{
  "num_key_value_heads": 10,
  "vocab_size": 8192,
  "norm": "layernorm",
  "parallel_block": false,
  "init": "normal",
  "decay_fraction": 0.649,
  "max_steps": 3648,
  "dataset": "wikipedia_en"
}
Each number is 128 + 32 x the weight over its row's rms, rounded and kept within 0 to 255. Layers, rows and columns count from 0. Numbers have three digits each. The size before them is the row's rms in percent of the matrix's.

# v: layer 2 attention value, 640x640, rms 0.144, rows 105-127, columns 160-319
# o: layer 2 attention output (transposed), 640x640, rms 0.509, rows 105-127, columns 160-319
# q: layer 2 attention query, 640x640, rms 0.123, rows 128-147, columns 160-319
# k: layer 2 attention key, 640x640, rms 0.124, rows 128-146, columns 160-319
v105 094:185113110206113112136102058119092129180109135141095156157126133159131132127121071142172100130096152083081119185150083150113144168111148082136169155129069117111097120085132114146112165141079155109164100109088217121128176127144173125152088115059137149093139160131115111177104138084121166151120182104112102140116074123110178161117092035171132150117104125142097155040116118082098170142131135131141114148186143155106089140165118134084172119063080193123072143114123129159166118158084126
o105 091:121140158164127152104129187092157162120145171163117105136081104124130088115153162129104097114115143106108142070132142129185129120103131184137111158121132152139183171160120111154109179162137115146097178143151076167139102119169117116124125137162117104160098149147087182089157143122092126120163060120220133179159134076025139113093121137119131174163111080137085109144074136099152110135073144156183139127096124097118132116091136141138102138178133112176131136099131110143100102144169131
v106 104:118208170080108135126166079136136154151125175121158147163103177146164122150071107144141137106169099147097117160102135123194152133121138105073173112129134119163133075136106113128212153122088160123148158118136170155119110133135174145118177131125156126156163126136160132109078102194058141105132143135087135066093135158154090110149095185127138103069121133138116099110150143113150109168099152115092154121111155118139072118093145081105078131118114092121106063131149152121127107146087154
o106 101:160123076142162077089146115123132072139141119136121145125177100131086119105109137165102141198142070125140127110098174098098066090107130155111146126170112118092161193118144125145118104136151106075178140158148151141165169068111113083135105132152124230182113124157153072141120133059120099128125122120189116180149101113095089181100150103139081140201130115128113140177109146151102166128136130098177136159090114130105128113133123134155173101114174182125123107148129121138138183129185076
v107 098:133147151159075098099156153164111137180113138161178147187179124097136097170082159142170117140095113125147144105133138163143103166157139099081112152116110096164110112096075124134123154138156091114149180124162162067171095098084153135138133160145159134102123166117089131122180116107117083105081168171085093121137084170144151111175096141081133153115186114155128161066122110126159163083134182083179095150091118086197111115183062107051119125171149083135103160113091208117138109104149173
o107 091:110103146105156126088125127102107093144140156149080078147110103148088150098173122175121066104155115101125148124091106110165134076122147164114130157138106080111179125131169084123077110194119117181109112119155137114115131168123087113140042127108155168141144100109109102082133149187143134146165068114166191103156176095109092135114099094132134156107106137143171102170161168133162086152068151176067140105125182136131092183098192087103138144105093190135138101173163084092148111135091128
v108 095:151128085109193146138083090151088140176115128061103156122135114139164143153108151097157089181084090112100113065178185139191113134150149114124177071097138092182089116113116135097143163064177100127116119084141058137169129130173094113111118132096081124184142103105193124177160108127068144109174131131142150181111099198138144165102082169142135145130101065124139102130129109135148015114083173142126094133092125141117083189123108101102152197113103063170121136172109118040156099119099121
o108 094:088118144179095117148201138138089093111210134134131095138114116094083147091181107152155152050164112081154162189090093084158098118117126122155153117146173152108133165126172110112124133131106104127148142158086176117086145085129158151163151101136183178072111150106086117112132113149173120086097099125160107098156152125140087146084185150152089126134098135080111172112135142117105203108147113088149148111168134110161161065080112121121097093151117158108146125138151110165118165142167172
v109 096:119122121141119160040096149102105109126086205176122091114189100104089060153107148110105117173137143038127166144144111162131149062132148189104143131141115150144113136172101122091119127094118079120131163130140128132122127174137162136126178112122167104181144137143153138142085160172056163144213114091094148179113215116068102143117138166115106124142052124143173134132138161119074134140029131150108105130168132116117089174139167109132141130198135056122164117114142145169162146128137098
o109 091:145151166142125081220132108143090100105087099093144141080104136113176137107110097160141186084178147195159079130120096107144067156148098091131148124163150151074096172103187149166169115127158079150152123110126129193117140122148108125093101150111174135113154077154105119085169132114163143138143125150129095133136118118140177148150080122140157126074189106119152128102119130083183166173255111135076160151072192177118097108081105108140143125105131171088013147169103100115118134187107170
v110 096:092113108145111143108109157160138107126160124130162121146184133107073157114146148123130123147143082151095160141108165249153079172147127134092125103137137088088112110120174131098156145096136156103149103092175102056112134185077136144105131124123118178192122110109138190163131112092139121109083113087105144134116134177148178167122132087124107214117100131138063188084135114078133159090103221176192102117103110143156131135156126154084098137152152177151185132131116081078157113154085131
o110 089:123145145143144127122161129096099173156142094123113112133082078169150173178147113096152095099123162072140134095129104050118142072104150107142094090104125184142208157160125129181145108199137089126156147157128131169138105146159106160121113162066151094109115111150095100108143143109114139108134154105140107053155151078045110103159128162131108088146152149085116087191179152152151126175171082110090128153177169094107109169157137144126142167105197179109156113102168133118077156120114130
v111 097:130129131141153137152141060135155134090116092097122104139196201135105125170128113092207161080091120031155156118177056136104155150137158161094105177095128178124115083152150104136080104119101158153102130105091093073126106101125152147138109137051140122074158136161098109126113078119172127182124094091103117094055140115106108087139097073076140104127091164169151107139142066117110209143097178126072139156130152157073095100161191102114169090063111166142150157151207170161129059148118149
o111 093:168114119122105098091095126121073158171171145147096115124094069142116118093164110093097153122115157182109141132088157166167092133131095065090153124131106072123164213108186125129169137151157120100131136145131143167149075137128088142083154082128073132104133126163101111120100118170184107118184108151124153128174160114100150151133155147181133209130119072027094092109096155096120096073164140086194142118053133088157152103101158132122104162141150116126145118144074097137078120134125112
v112 108:082150144147105145069071130096088113098103138139116121107111111097098147096167161150126139111151159066100095146079130115154086169123159134137178156108141118125154131141151101121139082141179122150127145152121160131122141137159125142215072126130160137132134107084155087145114113127080152115140142125104095085158171093144130100159131105150122122104087106116126089091052145207146173123083114124192058112168125143095119138108089069126076133109148175117135080070046150143120127072137164
o112 096:129125193113086119127148042130114097119141143101136116128085221189110089151095087096095094109095162134164140125163188113102140082094089157192125123120155063116076107124094107172115164095120112107139164120138084132157196079127097134110132105137079112138095202138145181128175104122181151078108110155097142138112118165146111162165121152120104145128142113107109145113172094105086111164149142180103209135106120110120097165077189152103201165132094122216109152117200117123081165145134116
v113 101:140134114107100077133151132182156115150135086071110083142102136133158111129106109169140127114119134180107085183158136138131144168153098069118196106139103145126149121184143124114168168100136189167055099102161195096063188120176106085078138152147170160092159211066186068132101137139093157127102136142154046065065145135106123105143147159111136117160135186172103082151147143115149163127178107148108142125135135113126183087135155108147142053102101117064178145168073147157186097160122153
o113 096:108157111150135137127139130098132072158103164175123127150149133190107126133124153051136092187147120125119186119130121114095115134075139149113074091118113096127152119083149087093124117151106107160161122174136076119132151157108129142132102126123104096150101119162146209079163150140118145102134091091115181205162142123124154126116140134176058128103119083125126123090101122159154176121153145094152102139158127121116139156121081061144182176061145152117114121080159124157098136076085146
v114 096:073127116092124149162184086134103143120145135173119141150113121104106121134113162106094037093093110108107116169142170102133079184120146066080063161151163135150102081076179070176186105074108071155088123096123111101168186129155065151208140063113154159195152110170156133216143126132177146111101159175126194107113141089140097185082138176127116156120200130100169089136126124106129069174173176133095112103084124142120152166155114125096120111162155121117142117094100123109098103085172162
o114 092:245125116175184081097105189137132103122086102128183166139142144184161167103170118150175098154150095101086136184111091113118191076130092134177171164105121131142117176146109120101079131158183138094122121096089129143155096116155126153098176151182156145106145157095063101132151121091126099167175136088127104111147130102114105105180066100128138123137087133110156182142162121108125197074144077118136155156140147158149184050112144211103115162102130187144099091147168090136115174162082125
v115 095:153144053131131129140135076186110065156140138108140152144092051111126094136069160125131135104101161165134157056173155153099109168154130114153151154112179141105158123136130131104111112096129162128099076157129135122145113147129096120123151144100150098137117138107207112124158137115161154102130097132103136142120088082132145149133152084094120158153137134118123136165117090108129183095101109074165112145146105159104153116127177155115184107155150119129160092136118160095133133140140100
o115 092:072179179123088123105076099155146111043121082117107113142160180145095106121147117143190100151180124040124116171102150061162106125125158167118084170096107114123120158107162089180098150128080056143146134132118124116124183093168095080092148144148094201115094151183081111156102148136111102111125078147110150201177113162090086123136116139119119151110059085156106103153076125072159112149129170132135142119099098149200081114079066141119043116079094113113131105166135118202149136081131167
v116 101:131107111158111116119108118143152101168098104084157123121109175126097166109122160137160126165141117179132154080085193158148130159106079136181150148118110103135111095156117143103121093121202192137176097133137107098144098151171129112098138107052076062197059187110188140115121125119145080142108133132120138148046129138129109077179105107178120097090086165124160121145089212131150187108169134121099118168140108081098140129144094120173099134164112111097071100183145077113155132187132102
o116 094:169151127081105125136178146093166142123153118150102066102159085036144069183105126152159135130179149077128127104085138086139112130137157115109068124184086132109161114131148194152162119123143125094107184080102155154137119165153145199149135101134130174086174101103103129124097107124140145144198095068120102140149090124109165133133121084107126142136150105175147088117157121195133062158079115179111154161095098163176160145077204101087180126115075158131180168081130173139116132150147156
v117 102:197129093130075106141179092138193186150086096154114172089115085181160085154097145062128072174090160059107150133179143088153135131143088180126095106136036169110116180149120117174115135124126083100129100163149135129163118120153163123154117099118130167159126110129132120091159143132129239066114118106145170106064189135107110104071157103093121140116148193164135141099149096076064138134200085064181165164116152195169132099155184127144132149179167078109127155134148193122103145083140130
o117 097:031104148142163100115078175092118080122120114105096121090145090128111133165150145116160135113096066142121168151103089123096134084155150102173209191086174155161095118137084184088119108107117091175114120082116119130136156149122094134143138150117160125116175134141117159154129084129119102159092073149119063110255122139143178179152065114172131100160081184110149091191113124139136179122136138140084053136136109110127133104151089146167110093091128145107133058138075101160136122146109116
v118 096:205152118170190141127146087177112134140111166127090118150116130126081149139129074151158123105139126164164140139162104136121135127121173135130177129123129111122115108088157191101179058148088169153147136062124139142159143112058124139094086092139129055158047130143143137163091135122109139107057106182075123131148091125158118132123139175107153139139167152216103119131133206179140157126185174126151162059124131160098130112118118135128100160116113114089121148115143091128139152146108149
o118 088:104143138113098129118077161125132105129131134130164112084179110103205104091147124083186086111101115161102139121084160108109178130134133129135148142106127142081203091124103149146104172108113127169153169112125099107049108133172121120149136166214186161123152110175111145118121109132136178124193144093191126142097132052092155098084118108063118139116155076110158122161121167081115103119108117135088140160179149093183095111131147153120157084086117155135081159135128154125082098078064119
v119 094:134138122120138131078107162141137164096180130126180137180169177108143172132118100167061119129100086040080095103117100097113092076137098140090105127197152136117180140153124135070104102151154151159109184131062130157111178133117099091115132112097127123066166171207118097123085173089126121136169098083170183137086089098102099132090163080162136129026152145124112103116092137136151130114105165132079181125118103095134154150154150145147122091106141133135145133104089113141149158079148163
o119 095:122100161149119162117114088157101042143120170124090148123053102123127037098105126074143137118182173187157076151116115140179127188100122114089169070076191103109048102161116129157168196105152106096130039089169124087140123133176165128111115190176101129179098087093097130084160152146145151098105146195100087105148182126191112071091106124106131075171133130130113207106162134075128077158163092160142127092121167134143073150142115171144124168138148099179155115175126156078104149099117064
v120 102:120085148085130096121157093116139126200148106143151099084124146155161166100144084126200119139104152142170134091111152090092224162134172152202152120142115210076084070132142097120110062110121175172116149147117157123137107057214091118106168156134163140120106117089210147100104096192116144145129118067150088175130171129070084091119064123209113141185131158122131138185090129090110137142123169167097070107130105100084109131081158191111142126127118156051137149141165113142162151174088104
o120 093:066214053169145152142183146114144159092088118108143143186102158127085079177116172098115131099134144112101148156152148133156021095197101107095116142144166094140074164084102087121126153127090143142131107111115118094094145129115196120103152120120118132144084123152084145134110062076149138113183077182124146111120110144147128152112134155065099123084102158095125142146161154145162114136123123102123161110153104209159185082063156086152092069148101112159107139082088152135151131097075114
v121 103:088099114106110155090090130128115043130112111110125102149168130082108127196128116100126109095106121179197113132145181091108097139122088107139126148120165129149110139152147079157145098106129139170164137133126185151183147120139143103119104135075172151138086102118065152160114163104154113102128115102102180105092158143098088135202116146100153142143155132043149138174141155121121140160167074114225106125155102121145108160164101160094168110189145116166188157084202161206128175104130116
o121 095:183133158107127087130158152159100180097158163128166159173098118185106143108119133156108199148114152097091157179121102165137141112089143126146131142117114172078089113149084138139080112104139104087089113149109111084057126087136043157181165139161076180143140140136151116096128143122126160204126118154165113145128066158182099108109144124114143100140068105179101186110137147138121149079134172132059145171102096102143105044089162098131100107093134141146110095149088081106107099115133064
v122 098:081071068013123124149168151131119155127082141072130152133222145076085162088107107061130108108112133138102067112153160138090129121080113064154137143171129148166099120130138152146146112154121164135071086131133094129155148163086132101116123131108108081157104152087177097147132197078147079128098143174164185072069161169106175115135126118193131138178076135167129153141101135138153123103141080165108157133138157138130129115063112074106125137134123120062197103149179105074173161166112102
o122 094:135177149175115108123124122149126125134163105134128094132066140144136105184110081185124160109166143103105215123139070150142145121134092125130160077121129099137119124101171049128092173113112090154149129102100165146046104176106108168106172093148166139117097141158142135066157143124147223144053145110052136166119152149153088135161092114086118103108132120158099127178135120126137165171125162105143089094161091079101127066150142123117132127082156161113106126081111141141086150073112164
v123 095:131168145116195125164121099140100173052148149090099096087123127135151127155087137144185189122141170126101165162194083102087152146132170219152191112153101122162137090113089151114116105144049188124118234148129175152202137169162094129068108161118093118115111162117161114158091074109134129097093110150117165067105101165157083162143097126160119119132143136106119128126167171139089179104081151124086148149119172181152121112083075169111130174114140188120102134130192080116140110160148157
o123 091:185142120105075126137140100119147081176080108101158157156143090086107111103178120098050063099101122146110095147088119092157141118126160121080092090103139137170108176103174056141123102134177091125118071096144100063126134081135176126135114114120104104116116060161140120089070103202099099168154132085140101165139101132087192118107125138132145146152117100132094117159104122127167109174128101136172077124154104104124069151143162109138102108092133040133139079195119187124102137152136147
v124 096:133087155153150135154078080142077173186071146166154080153107128134111145176040098114152100170207130106134178091131154113103131184153104184163130152138106118105166123091165124078116085104110110142134112169124105102073146116150118171213141080112129134132114133122122092141162064153059170117144137089159112147116150101198166112151120124149133179191158137158102169097150102125113197149147136149118102098144087060149119129095120143122060130110129159185162167066134111136145076122135129
o124 094:104152091147170087137137122125099119171161159102132084175128078145160104124183110078115138121080133114194121161116074124146120153121158103112085129092166175161121171180087163062157198129157116159133121123115103180133108163136127105108136100105134161096082152116101157161163136081122076162095097110087140169200113156058135159107087137119094119145115157140142015103137147116173109140079129132196096143131132163083154119156083138164148160137153090112074165076128152157117126113072124
v125 096:074135120184114159143103186127106181100121100122114115126050083070080134185038178142184133121167101124132123153142161066102113109168217139152179092125130141087162164143050162100110117140129112110117124169118143145139123137131091110113100134135134110087143143214173107114158206167101140127133140138098089162115074154133131178088142092161110133107088143122111171147072108130114086140195109100087119151110100143136082115117151099168103091162095115148117165122121130097096192092132140
o125 091:159125181106159053092140099147128101098132121118041171137126136094174147132175088117113099076057128144079156069151122153154128125149100145088092177125123120147134153099197093180094201092129097139179131125150143148087139098095131152140119093132143179146156112137122120100099076134168099088162141143135164145119136088113145109115106200106133095141090082098141094124164139092116137129067104158161092154091143171136104131183129128092129210084140160108110095217144145133145132148139124
v126 099:085139133111137110164111151131156176091110081124106100111105150205159063151098121174140170173163101071098133153166080136156204066114107111147104104138177129141139095168087184143131167186163138142105128097095134107098140123094119147116184191175123115080118127121112155129184084173126134145071126154114136151111091178095133091048199153117105162094107185086127155130074136150203179149096123157136147167108140164138128100103113130121123144137171123108119133173110101102129168136146110
o126 096:116129208066136153104161130092213112119144167120151149155069155169110173103163117098101148141136173216120114117098117134126093127158144129105089131139096148142124124112176128095065143123152180102156109148165132097216123155127208149160055128122127139091155094121197104196097148095117170098175138153072107117157168105176139150183115171117130124161160104162110140132252170136130089147131118091137159155131140119138096134147109116149159106139120160112141127151129104150148086138117114
v127 101:120154171072120155106178135085132101178162128080132082147178147153146080151171090163148165109134149133113088099123109104157140105137111112136134121154102106130136117122127119119172131161148136093158146122113091153146107114162089131147114102095185122177163046175098153101165126102100160136167131121126059128088169144141128156119112078117144120150185154152145130143096129117134169099164179105140082107173147231102107147110127118136154163173159136082109120127195189115105141111149139
o127 098:119125076147088145105076127105126137099104089147149171144095173149170145113114164120140113116083109162142152136151152146119087077147137110146187121140131124138146122107091096117099106123102149204130146095189135099143071157075093105115157136119087136094153116144136106096112109085121145165104131141156157099122141046209164128180169189141102120138099115057136180065176131112111136120157133154148168100122155077099151099119058100129093105097088133178127130133114116163119095120078070
q128 111:150116131106119124113131094140120093122092171134069135045163169169119095101163139088133113128134127158159116119069148157077158125192152079222105096129210098156097127123078138115100107156103106129097085152102155118120122115074110100146112172128075097116127149145119138173113125147130211125112128114128078095127130136093119111204129099119192115088097152111125098151109162121097091159100165113154083113170101069140121116126067110152178172139125141066127152074160115138152077076087115
k128 099:068053149195167131148065146125157135163135130141174106165152135173140173138126094144129182093146136149109171194054062144120163102095114151125144168011125109103059077128121123116136129177126171181074138125149165089121169090130130114125127144150119077153124125121148119064165098150167160144099127130115121099148159115168141120119171186176106152131139106163160064129109132137181161095106124158184154058112125112120135154092095102168169126077139105175086176152107098142106066090166110
q129 102:141143059152086105145161117167115135164169097075123141173121131060171113110103154145106078096111192160112095104202093119130101148140178137131141096186179124117144172096118112095173111121146124114164166128077140104153085133161157166149128095163178160086110130158168198106112093149144107098116151132091134150081108184136134132103119143154152163143142094141124182176099135150144086125100106051109129149148162180130158131158158163131068094102081166052089118101201122103183176134128138
k129 103:084139099155168134114183100089152140094125138086144166105147119242141135132170167154123143137122131213184208180073112212091158109139155138171121132155133127156089089136111162117123066140129106103130067112159131119126141143099120095136108184126159134149187113090142161164118078099125162129085128134078168142024140156094192173175124158115136103111122115141124129118103118154109111137145210123132099139185096092173103141180082126131175115080127113132141154075104146135072116077119106
q130 102:097157095104104121165106171147077107169190103151213094097128148068126127147116115141078100151086108130085100172136131121163074146095105181104140153143095137135105171110144067082142178076109181148135172108169147166162090105130135147165102106177179168127154112126075212146134101106122136032152135150147107168124133158192094167118153145120113137139158082064162092123133197121091103105171129076112121138097100126172111109175135154153083144170101120149085121123187144140160143133142135
k130 090:129118133137113089148090175112134174088085150150104128143074160110108154073103143121184124113190134101168167115090171166067174100092131116120162088126160155118181117156110131120145146082140152143141129155136179175120121148177084183136151120143107131065109163137053065119097144201123166120131178078124145125162144103101147145141147111174102084119098164118147150141100131114131177083125179170118113127129100180110117136134073162132151106169128148153144124115060080142143147125093120
q131 101:134156110174158150125096108169078109148125097068093128142078085113108159142119166158133110159098113121135151077177178075155112083142141131073102175145076126136160151083152155142152155150161133123194194102130138133127084126116172143111127120162165105079168130086179140134136134130104059167171121160122141173129187125108118140120159103124128153120153147107128161122090118113154136130094185121102129170110127144047123142123144150146087088082121061091140095143142132083130121194138114
k131 100:139134103135108142180144092113153162115103175145127133101116121110083153096097206119077170114100134123107117182067112116110100130089099115164111117177103138127082198119092128154145144136124144111159173142103150154105134142127134137189209123118067173097057143117105121158101142091165106165098124176113132108119089126147142148130144130137064090166110118121092124135162125109070140083146053150077132093102120093127120148130211167151150096147102137134149121159163101185167153155121139
q132 094:136115163085160108128132156135131161154092184132130137116106153139113120187183179121085130165112142099131127073180155122138167104205142135143164123202164139172113145098143178141130126178090125157159143135145121130091092134090167094150140159120173140084152129184126094116167147172125140113133120137135127115165135118103063089122134125138136114139139162119132168161121134111111142134119078129161160116138063183140109064125099132129097084174074156121152161186197082159072127145140114
k132 096:114140089068110089196159073086131109096127146134127135137099122084098153148132161081137131159164149149103115154133104120145058113197128148156114125081087119127099119117119091077113180085164103212157145108156155138153122189180145125182126141092109108081136110073085125168108175198148188095126134074110138129130110092122109128163163121164076109109137169099125198145111152093166155116120141114077191191078163154081114177157154160165106106137147086143096113142102124096133150119148112
q133 094:136146104165118135162084043200122149145146145115125106094121141147129135163124149206198157095079115132139165064100215110140096108172159177172138182154155138137140125112109118150125131199083124117096132148120125073130161128093177145129163110087126213116133124156160178162106107142106150112140132123148143112065143170113146105138093143153134115141140160126142162127106107083132103166157075134190100065140164160158160160139100139122110150086108148100113202103133107130167093113122059
k133 090:106096185098143156105164121090125128050077188104106120144179112113181146144135080121165142117177141143166106080189109134099172106160089121136125092156150108175133157187085192124122095170114073156147178097145083125180168119158132127122079144110103140157133078103119175137143104083090151120135176098085149084123117137110098107179076142171180177084080124096122168128131084098104118140150126145111116145121103105130129110121138099112140136134113109109090049103130141116117162228119101
q134 092:070138138135138122119133151072108083111192176138105108146116165110140112077121076136121118104053111143188127142143087148145114142118179189170154128138099111161084145110096122072084138130153132086092096043116133124134142086084113129156112166113113135153101186129118109159143093131194129082083067106111141145122127190151094131102151136174069162128171101142094134100125127175108190147164124114091140105173099120147148156151120149131153101162136130115093137074149069193126122104126153
k134 091:109171115101171135124133087123165112093127138116177160139119056106160167117134155146112158152172092126133113093112132170095102161088134130113129129111146077125117167138131171206194066096129127148104179133122154107151166120097124095075131139124159126121163100097145068132178142114139131126114154156156120140093116195127190136127130082126142110110127157132144094148089089141145106100156145118136153183096132126138177083124104103068149148088137134160141177125116102131159088154097117
q135 093:169121195088106154137114154130120122127132111086095155101134141126119133121127159122111099158129153108153152202100140158127129077116139176116107111102078094153106166092077071135103099125189126156140117148103161119132121154138078200128160154116154158135161157051104134153188110093139042116101113084115167134165131136098145102156132114107075126110156044140104093089072095124113142113130114121077157125132117148114126174100104155098068117152119131106151193132113160152127141155073082
k135 096:146165124109088147231092162116133145090107088133091110136182119053102121173072093083111172094110104116061098075100139116122089120090063111171135084211130149124105173188109128111141176149132093123101138162115115127057162101137138119118101110122116128078134097196116158116136097106107151129173071104135129118197082097122106143107136162166098197118119095058117129080144150124104146089144143148151120109117168141124154174081142126137150168104159098096112106089116077077141116144104085
q136 102:083108130126156091163135080175138142133168099120115096162101066134073105120132081138124124141106121119093097112106148133096154158166134161083162138169059172126106164127132157145147118139191094135187184079083069129103150089197153118159168148150157150137130117099063107101061148113116094127142134153157135107114069099184121116103187134072172077108156097053171103151112145137089102125182166139105144105119157156154142144125171131166084094111108071144076133159108122112102144116128094
k136 102:175143072150065074140097174163145118141120109127127160161191092099180145135157140145100107090168116150097167129135143154187094158061203121155185102117191132161113132133150122102124143132098191135149083105141178115170111113107110091134137157116109139139158130181096089076117120129160153118104073107150128100129076157127126170081190147150120102077130120184155095110138133154156129073065128083150102118097092104088182108146096158108131159137120165131160130131081118127160083118126140
q137 107:143099185139159137147151126149078149093187147113148119150129137164138146119115072168121185133102165125145157133125082144136193085108046127124061129168134192128169156163086103117110135137090140105119087170164141169073110160134107177135161123066088135111103147135066108113146114152068149124158094112126136124135098118108065149187054053167115146112111124142121095118158146070162105181100134215133134059140167068126129179139076126115126122067132116165183159124052096134120179106115175
k137 099:136129190156156135149173152108142089117093162136141080163112111156120101160161099064116126144117087141117125113094136159095160168143098130096107138182116138132141159093134120140153191121089093166138136101128147088133225184128111082127082108118125157123131121158063074131137197124200089153166103163172118103129146112156136096113165129105146065113107115161083150140128117192210155124147141199134107112143119144195133128175115105121152100149175093148105136106101161161075173089156128
q138 090:113117184178135147108138074114151067111095116118195096169061155112109169096133176111162084056188140093052136124141117163142127114159163147059089121138161114086112166155104127123127103123145124102119131131093116169112103078160136147193169177115089132165117123114103154080181167088140133172087128186114157091091171140105169173125151152178137045155138179171127156160137117130149152141074158140092126146198176145091118085146118128169158161130116111079129113189124116131115091168084104
k138 098:167143082188088096200144159171144185126127157162096141108171178108184144160140176140104123140112145173142112101142105116141109193145134144153122183134125087146121140115157129106119084159125164149159151141134092095096150115082108148133124119137114121113154137144120148135139139127101136062140161070165115119101143174100120084089159108112131124112127137165119126148068215121120165117119135161233090202107131108115129141158170145133095066069067164170130153131139102138142169120125078
q139 096:079112109081150102135129084149198141151148169099127145120138127190102131115140100179137146084147140148135079117137100104106105131229126093098153120157097167076121105123109159136051132148092113169117181121101115129094061176103115177131107122106039145124102118173123039124128129137196141156108149121175082130108077141155139142124139150139160134125138142077163175110114144159136068122120121182106142163139166146096126121141163135098135154089165165099159129159132117135180189084124166
k139 099:116147135177141130152141112161194135116074071123116118194152168145128120100166152105061095098117113059124197169158167146178164125149190121137170128125135177058148123127163076140133134030129144112150067169149173080115138129100142105117171123129137129119191068123153121107192182125166108174139150132162110206095115182097105140129134108109106081140099160165186116141142130108121138110096138152172084071139087111108096092140106134077106116137120081149103154101109131103108100114158138
q140 100:112144119113142196165127169163106125108098131133106156138157123058083134145117093090101092173111134138145133085167118148113077198105130100151095110137162125168142136138099165096142116111119158096170140103085167158148159158118101091103144114116081089083172120151170091121134083093197162099141095063138138088116125121110100074143111153102124216078129134158079152127123097134171163146109156121096108121107167091139089119174132146104140119165158173064144104059086159086131150116153156
k140 094:146140072163136125182166102167098163160098064124132141170039114113157154178161168111190154132132113138121155116121095130135134192145158102099175124127086115152113135133090120067122112152134113137091150105131088121183176136184086196155108098113127197136076099136144137149101148053093128135113104153150183116169166118122128129181146159078147145063145098166138123126138127159128097123172098153174176108154127156188070109095148130146153094158116047097114132107106128056136039123120139
q141 107:121169149132106148187140140068132089159140138131139068116138137091109138129144126118098173129108114101079102120119120151187163147077150145111040152169134143135129131112136118168139076076147090111109102166179092109185113115119125207130150193079087091117127148094114113137119109145118101126114134128065147145157131118099149135177139143063102122115129111115120056162175140121130123103131179135079133147160075122101114080095082128157154124179152136144170113133146135167135095147042121
k141 099:106128100114170119145120169107158147114106161101108202127098164087124098126131092123103129158148139133113174135087168113119089185132160117107159071117146147142105083104103120091122151147159159132126173140080114136145145118128097160161146085063105205080091129121100124113105102199171149114160134101138114107116120171100105108096190154160148169086099159076111170157151149095098162081144138090150084137100145157100137102140122133098157147133054184103165143146134058152135095130105130
q142 103:148061127149090129087140090148106147197122150153044169133145109117139135127130146116121138131091111137180153141129108077112088131132146103100188086155098112088163129162144134142138120117096089098114182103142116156126146158173161118140099081100120180116131124161152150182156090087153139107134131085153146156181135048126107102142074102151151192131124144095148120092162137134150139058133109106135084171140186084134129107108104109121156178106161137094149083103145079062118120116165147
k142 092:131115132125072140132105131105145149160127115139140140110076120133044095166176073109132138156142145203105135109091135094135098112216070083152130122122088111095118160149135124116181148115103109102092120129179143141132118116083130164118015089117148150159095121167142105146120143138138171126121109103104107134147183151176107110166141171082148085080150137089138147105133127094126094131115163197127144131125115103167181095092153133108112190166107096157149154117090124055155081171146059
q143 107:144184105148158107105133117111112097118122150149134147235118111141163120151113051153117160179135138101099170115132149115120145145080092151143107167089154121071093160125140183188102159122168107142136186114117207146078111055182135194110146131166089114165098061122063136118107113193127104112163120091114133138146154182103080147160117130114075100149219054104077096120105141151149116142113205123149126120165116169144088059119110170090143132139137136193117102166117095177137127084159100
k143 106:135106084140149103121174062165134115110126132135107188138153128096128129123106125093120109179150181113069132087128115114156064135128170160114133058144189079119115143126135135102126133145068213079106092132091124170221137061169070109147154129094180171167104110123113161145126125142190162054136148119168104125163077071068130144089147124101121153129164121112178174163150143083159169103088131122110079091123133190147132155159072133124105089094107134127110107152135172136117138121092166
q144 090:097129209207140148070123161147111134142065088117124114151100143163114134135072159113129125134094133172118148145157085159102153111187136151098141097176138058168140122126137171132120136091101076146128130135138156091117082139132111080131119138141143147145152105080134132116161130171131135164104157141191179114141185091130121157134054106135111134110094129125128141175158121108187167130142148159078128096107128151117160127161167150116071094127114113119115147138091128137185168146132069
k144 094:133120083128183088141113091125141098118124102120119100101149069176104109141155163103110123177139140124149148167128127142112107130126104173130162113128120117120093161123112196164161124122146121156170146094110165107101060044117129151071079106115121111143159132195151106122128109137128112158160147159199174126150124141122133110136143133077176183148161107179209166121128161182122167142173129147150122134150098168103123072116094113156152163079169067101118119124135143158142147164142090
q145 096:169094143061109162130116096164116129178122131099088121131114165148138110068105139125158091084128147122132114164168100127152183089221111115120051091155149139140211143169139151136099137101113104103126098145184056126093144141143144082174120108108209142126146141120131167141189103179174117175073150074116119109105159091176102114078093102142179127148077134111166108134100121084092076161121136121149140078116155101134088101141106078145132121168154127124075120110115109083126180082141121
k145 097:099082100121167102086097106172197142134090136168189114149124120174068126121113095164127097120115161200158130152093181154095132163089089121161135144179079141126125178111092182164156144127142097092119081109115162052187167142137143190091198159139078206145120119170121122103110118115118124153137142103144145151075105173078097140114066148164135124095146083184171114163133165145137197121128096144114114109171148131061186158163075114168148089148116098167104131152152132146100116152110121
q146 101:163115135114191147127115106171078169128084152122135169121183123090225096134144112034179119077118114116147150121157129103131155082111134120148134102141105107136179171138168093121130087095059176067160109120123163118046172106133150102134145133150163197151138116197115113114171154171122096141153157139111095103106205145128084131054057151153159049116133176077179159228097078137098169178059114137082136099128133111100171144116153146123150113081081164122113139158169134138127056123077134
k146 099:144137157146118144091171086219130097104129110106097105122121144150127122143123117113118136117119119084102160118090143165104123126170121116149108090110147114140169111131127143172112202092142085191117142096140150158127173146140131080078071139169110108093168117104147154123142109083111110102125133172164183176147108129116148127163116074148144079101116099124105071113139159162083127099101094092131145095160096124126095115115082146103120125078164130196156151107150132110145092167186108
q147 097:108141067108110123180126068157128157027106057113107099172125115110103137123113201136160140109171118165082133165118181120107127123122091096104157140154101154086186148119130079139106159167103176103129133125098144104086173145165210135086098131183131130121056159105122130114127145089132149141190122164182183140149092089068142095094157167088094097161109137160144146136098155133184112145061098066168052067077113083148145168131110128119105140130149115128091153130108123115111146089149105